python train.py --n_layer=10 --head_dim=64 --d_mlp=832 --positions="rope" --qk_norm=false --attn_scale=0.125 --bias="none" --tie_embeddings=false --init_std_o=0.0357 --lr_head=0.0072 --decay_shape="cos" --final_lr_fraction=0.05 --batch_tokens=[131072, 262144, 393216] --seq_len=768
Each number is 128 + 24 x the weight over its row's rms, rounded and kept within 0 to 255. Layers, rows and columns count from 0. Numbers have three digits each. The size before them is the row's rms in percent of the matrix's.

# layer 2 MLP down, 320x832, rms 0.0412, rows 201-231, columns 624-831
099:142121114103124139139106162114126175160104153138124128093104131112101166175126101150128130205122140139147170110162129119125166082125100146107114138105089158145081098083118165107111145127087145163137094112172105153087144147156134167130135157122104091147123186118090135137158174102139096117183130141103172174138108115138148089119073097155147138122132135139086095125108145103113097117096103121133163173135140164175080118135083192166107150083109098144086175132144092145125122135112120141093125139140095102161130131076123120105177116124142171111127159146126170107123141118160117137130140120116120113141131114141151122130149101150
102:137153139098114128153137105131128156141088095151126145128123123154095139161151110117126144146147088135107109133101117128106146164128083117161124137151116124134133101142131104117142095126129128157112093093129131097155137124127107142137123118156138148113135115157090129124068151107153102121122149144171146147118115116102117132122092192136124155097121116113149153140126159127144157160094066118120107113121088132120139114112149125130165099116119153168141118130155096082121175112137140100141100125159113123112155138131146162132114116104108148095097144137103146134119105100140166130120099119120159121120152113164142093066130107101
105:116148143168165105091070122174177142115164134136109154131114123181103122123107144104117149094139077112120134120145137152113098091117139143151101153154122123124097106164116133154107117140165110122074162138119140109128132118129135122130123158158088098119109132145116090139149148155118121164137148120109136129131139115125142146101147144129183141145142117134145115120148148121145133130144125119079091136152143154154106111160166114175153148126116134109184136097115113125179109092108120148141193139187127109100120129116135110152112109145155104123115109141127128120099155138131123153113098160133153081158147107193139129168105109129
102:100106164150112110126117126148121159130131111108140172134083151123136103117157150062100166136121102138153120130115102145145136114127136131105094143127098097128137145119087120137126136131131115111123124074116147136086121103150109146102100126137080159103119144115109160136137138112163182133149119116113172095110148128132137126125136109121129131125122095102111112142117109194117101133112129100097146142120112129105111171139128102093113113124116147163153136111108125155132174122140141113130102151138130128090150113133136121118163126099149160073104113092135133122140114097092150135152162098163124131155115117125163167148144130099
096:069142165156109171169154166143145145117143116138102150123083109124142147085098172112099141119105115132124084087101181119151150104149150128109130131126106135117154100107146114141142168119110132091152124130147150156158110138128116128149149140183143093098103115130123144151122124090144100135132131143101100098197111108114135132078165120104142145078114132168122128124092112129130116154177115117140130162117091150105149090171135109132129057094116119122133158087105130115131140132132076114071113147106134089132114133110143149129137128112173142136119103152118116129110126139124110142186131148168144096143152097173113121131142092100
106:137151143135149112134139167146150143156141068166148118119112148143104159089124162138126115145150083112151164146117120119105142111106155087135136117133147142136114185131160128129145159126132097159111131132158108143087152100091106107155152114110149132097103140119096139148145156074123161091103142135135141117104127126164102143150161117114180107092141099153131137125128070091167141134137108122142064148146127117083130110132121101187188176107086161139102114104158105112092193120141096136150126114129143136102149141108135188145128125152138160130112144112151112091124121156093139143159086145154119134099112086139146116103123122145
096:156093153158133118098126119136123123081100130104156099126071172150108112154147162153124160170099144125119155116119153118152156105122085131167081110123139139081141195103104119116111131137054114151147120136123153100142094090134142137138155117139136111139120092135088123176120118126142111150127155125158173091124144096108152142131149148138116150140109126115112143131167067139114154133132136155148168131138113089083115102120122111115097110091123134089139133119134136143124113154116116168148135126192108130129148142128104137157166138112134105117169124146108147123128114157154142113122102139131101133159134119081090159149140150178
105:119134120148128110108152116152138097165100100156112143094131102141152174097112120129117116124085118139125143110141108146139129074167140138140115129120130136133130119171144174153117136143102125140147099143154120091154155133140162116144141115173108075157141166090148120095114122136111174110122135137148127086149135102117085154148124068135141130121120147141118087119143113144167128093113161097119113150111143096080115143146105177139104103136087145106163145151113116148085116123102082160101138118139129104157152100127121143132197107101130124084112164138137144135114108123124138113129125140143128131102150088159167103134113124110
098:141166105127141106172124154140106129151113175131106105163129081155132109166150141169101134124107121095109149144107133206152097173185123103143141089128121190116122123124103133135132169133143149094129120133069090142092121104132158114155157084133115135166117134148150104104097096085157108131120128160151111168142132117132152149126118146131131130099129128124148083092117130149136145087116086121161081135131136141135198149105155167112151100133138161088134112134164135119141152134107130118146127111139121109140194102113148114149109101121113138130127134144108131078094142086158134169135142087120133177125112098138136095201166116126
101:132104157160163136139140126116177128141142139121191134159171152131140131114137123127146135137116142113116134105128112146140111126089134156115126123151125115135141126161148125122094079123110112128141119130110140098107132060111162151123107157116121111126143115124129173130098131135103123142139139133112105125083156148125159156126167059158076130177113126129126147116114085157128143143123131100117123081107149118134142066085185101147124110136160130124133146125162128122149132131105119078100171085116124141134127147134098085100123142110111119118073144106153111107057151122146141161118158087135133089131127075138170124121156130128
102:165097110102085133126161076136133117107098110153166110112127116139109102140130127110129131112173100138134135098148081139158132123143162144141127109123124177134107121109099151176101183123100110126119134106128155157136108140154118160165109125094135111090100109126102098143107111091126158111115114144113131146107131107144142167112099112128155134122118121166123085147129173138108085140148129147104106113165166139135161134119160155135178144162121129143133125134147101118149101095095169174146092132158121112106157133151143119099158145114111123128142196158159130133104112100116129117060133160126137081102136120133104099126093124132
102:147084087116125139157105112106201105144160160146143100120147112127127121124113114095107143151101088145142083108165091131130119153146092110160137140132098155116122130106121127085101148097118139104117100116122098126144164128154107145153133140167119154131117142139155109150114151130126136125172133149143161164120136169144128055096140116119151148174164085115164145143147126122188115151139107117142121142103138127139133097110119134147146153152210104114111150112102123111111162093091156110154118113130163148139104115113102121155106141165090121127092129138128168129103145137123121120121080117153140103144069107130101103119137121108
108:157090140084140127107132094136164112169116152153091117110104127109150122126100166136133087175080090149105140123164117128164099120098162107152103153121147137140146109145126163124173121134105104104079135132115147122130135092130141155168142104188123145159152139110131135150098153134129143143114109151169129123120154089161163150090093104151089158113126136099099178124124148161119150141091107095091151101184155122156126105100119131100156123114144128135156110129151076133125181134125108143155150100106127138133116114111067144151127121125162129138152126106056130139128147130147133155096128112111119129090128107078155146115107177124
100:146141149095091082092119122151130097135126113124120154126142151113086153160133078149195146116077113127111147141137155156158110132126134115082146105122139151137135150134144167103127125117114116111096141112146117099145127134106126080096133128129161104086111137170155124123101148139135114112144130176105137116152158115120123120118147111125153115122154119134070149141072153109154124089172109147143142131097170156115109137152130141105143110124106130120114112140122097115138102119154108089128100107095106164126129146123130206157116105101166123118114145155125118137115123108139140133144134119150142123141104142182150175162099105170
099:124139099116132126144114078191148113153141139122140147136110138127154110162112110167075140123150097125127122137147157103114131156139122098106154089108120166135158112139096116113136172123142146078101107123123140147171127094125162092125120159098194117115114127150085096145110108140169145136134109142130150129109135106159085109140171058149143095104136140105152119125105174076119188142105132143128146108108100139127121113172128124106104142121151097087152098147134103163110124143161088136193137133113138158124115125190154111072172120108111085091102147140131093134101128146151128096139165147127148173124121146147137107141120129136
100:109107160111133107121107125171128146090122095155116133143105105134089129140155104116101116146132113122130127098137160102116162114152135129123122128147162136106116130130145147148131174137127121138124107143154144135071141145173119132065107140136093088072154112141128170143127103133153159112103142141108143143133125078100146112124142150095110090112110136116112133122085113096124104139141145138099106145124098140153158155113114124130078110147128117108130130138090118057115132126104115113096154112161138109143129123137132119141140126123093108123124134117123141098118138156079117129091133127110082133162174158094120094104124130148
101:130112142124144125179106105123137142142185138131128126125141190130128152128126115104119168175097122114136145125108121148116150133149107108137145105160147165148109082100103132153124116124213127107115149137140142126126137151092128124117131114151133136171177146156158140080127162127128154166151131089100131113178101131175081130118118141123125129165150120087138143132118182103141154121088133146142113077128128146144147127152128162099092123155135105127120133088088135148081080185135146105087115167119171144118116157104082148125119133089126188169093136122114177144120124147166120118142149170120117136156105133114116143117098163129
102:138156170156123084109136107140145145090174141159082110124149159102138091120080088130105129112061133125149123109088106141105095144117112091103132138138141121117153073094135144136152123150101117116154127116180121165137144142107101123111120104169129136103112167119161113126157150135105120113102118110134135139116108103097163092127136158107127095118134130103142132110110104121179095130170081134158109076109149103113154155111165110084165139107116144125112110121127134144139121139177109162129136154134120151165150142155136145112190110184112105127102131118087151143160125142101114094126083124145123170128125102149128105178183087156
103:134139115140138068074115140171147098151146154103144135142092157081105115120146118107137154108173094099122127138123110135101136081114148158114112126111113158149156149139168124118089142115142164121141131158126114124158122159123083154152154123125122103166097123107156144145149166132119132101109126126108127125118102193102142122108138106140076098160142084140122147132123130121143094164090150107132116154132119127123125121156162139139093116087158126165091159125113160118151095085152118159124086168127140144152114090095100104123115121112110158072116141103124113141125129168124127118132117132110126123163122142116157102109098166183
108:098120142154119162155118110112119133112108113144121114140156137188145146150142146130154110142147134130106142152141171124162098145147100118095143169116128127155124179137134101118144154143131173140127127156121108129150136121118138106159160125134106112139137066075159173139135123167153118163125111129178135087169100097098104078176148117113179147183115100099123073151144126188159094161126137108175145152132113126133089147149130094139118130124158163093113099093172160115136126157114108128123154131092149126143097129131143163149097128123157152104138107072122116108112117099153073111116098098184109135097139100108133100105123144122
102:117135150147128086067170091111141102095130150113128168103144123112143159108073101146118113113101108144143074151132099095134138137166135124149126148138133127070096124085104141120086131140108139131107111134132102101127170135171124148136110106125113117149137128144104127137083121131137107087127111111193099078117181125139125102149107114150171120140118112128158156117115130108159092137102139121126109115146112114116116116131134109145117124130130090077150104158136105127091151134102070128096132128074100099163117122129129110149148101130091170103111064164172164149130128115139139097076113136085114099107128134143106135153143118135
096:121105136177113141098100187115116131130167153139139105107100117101107116132111126153146183153109132107140163131121160117153125085136151081147084161097122146090139127114136127181123108102110132156126152158142156132141107176176135142105135136133138132144126123127098141125122111100103096136144119108131121139164136133119157148070131056092122126107071129125168130138129096115107119114132134103134119144121123127130134161108078124096115120074192082127135101122121081141122134122120120113114139122101154118176116137148127137131144146130143127100146092118141105124063112117129151104117085143170159133135090127136113128166137116105
099:090114135084138118117119139143139119095132097093129151094062123119141125115137127104138136117121131053142165149109120143119104092141117110104132143146132158144133096125108160113112160124110127115124137114087104099119128150076148137155160138131114150125120084144128129125158180092156154132144181115101126084076140178103125126111161167123115154118117133110107137104121112154160135121140146135116163108116098173132094119148102145144119123098135133138173140138078192100134124124150116131100165152132171136118143109105157109116181100143110113124165114156110170162130111125117169115171117152106121147125063093144116139110109144126
095:125136135185108151123129141120108125140109139155102146148072155104123139141172136137113165134109156190116168147094149137073093122103077122146118114140123147129141145128134143157124103120112129105112149133137137115129142115133147123171141102141126113117139134164076118116157164131141105164100123131132146087133095116109122132166132112091140133106145111139108163127135171128126092152140140131184118082128163138133109120130139084158140168141130101116169131110090109127137068122135129131113152099129171182121165117145114113123137117105118149153180090108095087120164127107123136181175137133157164155128097141117124137114125129085
102:096102131135104174119121129131136116131122111109113142106133210120123140132155147119093146135110131157089117138147101130122165174153126145139148122162089134131116112101120112110110151118124126090168073143128109139088094144056143116172116149112125092147124114117138111140149098078119098167127100104129113070100128157169133131133147153112136112141131172113101169120137120149073167132120149122131113144135146133089162129187100132139108156130153128108103143157102139115098110119134112180139161113148110146093106130141184167167142137140133139157133087120098104114134101130154095131123131115106111076150095127102113141114103181157
099:121126117131089110112124102161104155171075108128138107139093124092129124134124145133164127112159145101088138128151163104134142130147143099087101144115153093162130122116179143133121128109168162164159108127131137145154129176081114113125150133133122135108131117142128105115142118142124127169121115146078091111146111178110142141075123129124103123114144152139155134102144112142085142111133126096182160135120128137123137128112130156081147114150123090068128136141155158108144131131114092110167132075111108120147120128108154202135116118144125163134146128120142107107169114182139136100109174121105162121104117082110087115153138179134
107:133159153069101165158122151164131103129107170134120134121117152137153128120125111122135087138144152177071122098150126134130091134135154108148132153143093124137144125098120126113123152123142122122149125111145121146139113141166137126113129142167122149125104156157122137121095166135151130181140135121088156136138113171165127161096124124099106164158117167096078155159101147106122084112103125107178099141113143118110160135103119145117110127160135120131160133129109103135131151145154109108132085160090127112145149120095126123133087132108138139150110090110171123167128120120092100128118120160124087153127112120116102140122072160117
103:080102096139150128124123108078160100122179140141129139144085149159166125103102182153151139105169109086142106090126121121122109129134139106111153139121153077114124141139129105134121111131126146154109081089111102119145103131120154146140117095153133159151115119165136085158116146108150150117174122156159132122113128128148093123127143104142083130116121102142100140126147183156155133136104088125139102130150151101125164141161122111137172121116109132104132122107071172124158140088121119129178129127075167130102136150135137082085173082125178123121161188078108134152156127172148148111112144122150095148107138131169139135077137138123
099:100111156088131149089134151112105145166137148127116111157162150125108153139136133124161137152106127079091162113133121135097112107182134094162166130122123107105116131116161108124123133152092124090151119147105122143158147133142109135167115130094134154128129128104114101105100094113099135089131118120109111081132099119139079106150100129126118189165117158110141132150160111142124131179199117141112103129105130114118136150121130111122158101136122150122112141146124150151125128132139132111119151164160097148132095136111112161122148110184159126108081132113140147128162104176140135177134138131110075134115126112143147157106210145141
100:120139129142111144172123118146122112141183114150138115070113138126085122099119133143146136137098139110116147132157062163131177113092109111116125100127094132150127113116112125086114067138124168138183127089145134180121114147136159120129133132162131083088136117115126168184153121084126135151096123123142076103111131122162094076182186144111128138136145157151157155116118106111129120140098162118108175110087087176118161104162128134089152139145156127149154139110106123093126177115124108129160138127117079124132178098105105175115090138076125167120115154111123178148101156142114100136145128096081122132081139145143133122142138145120
103:147144121106123125177109149128116137127121123154136122104163097089118123150125147077134155061151156106139150158141122160135164116050159155139120125138130148131110163120084121114120081125157119125156135132148107118093143109136138160110108135129138112152128138151117141144079126124181103115139148086095124148153121141140099161104122106134130123139114149123126122158133159109127145177168109113126135158108132147145118090121155135079131115085120114142103132139108160147116163127159110130139160140095124180160152140131171101132119148089144146099102118107151094163108113129131135102154115130139129098123163129126115167125057093141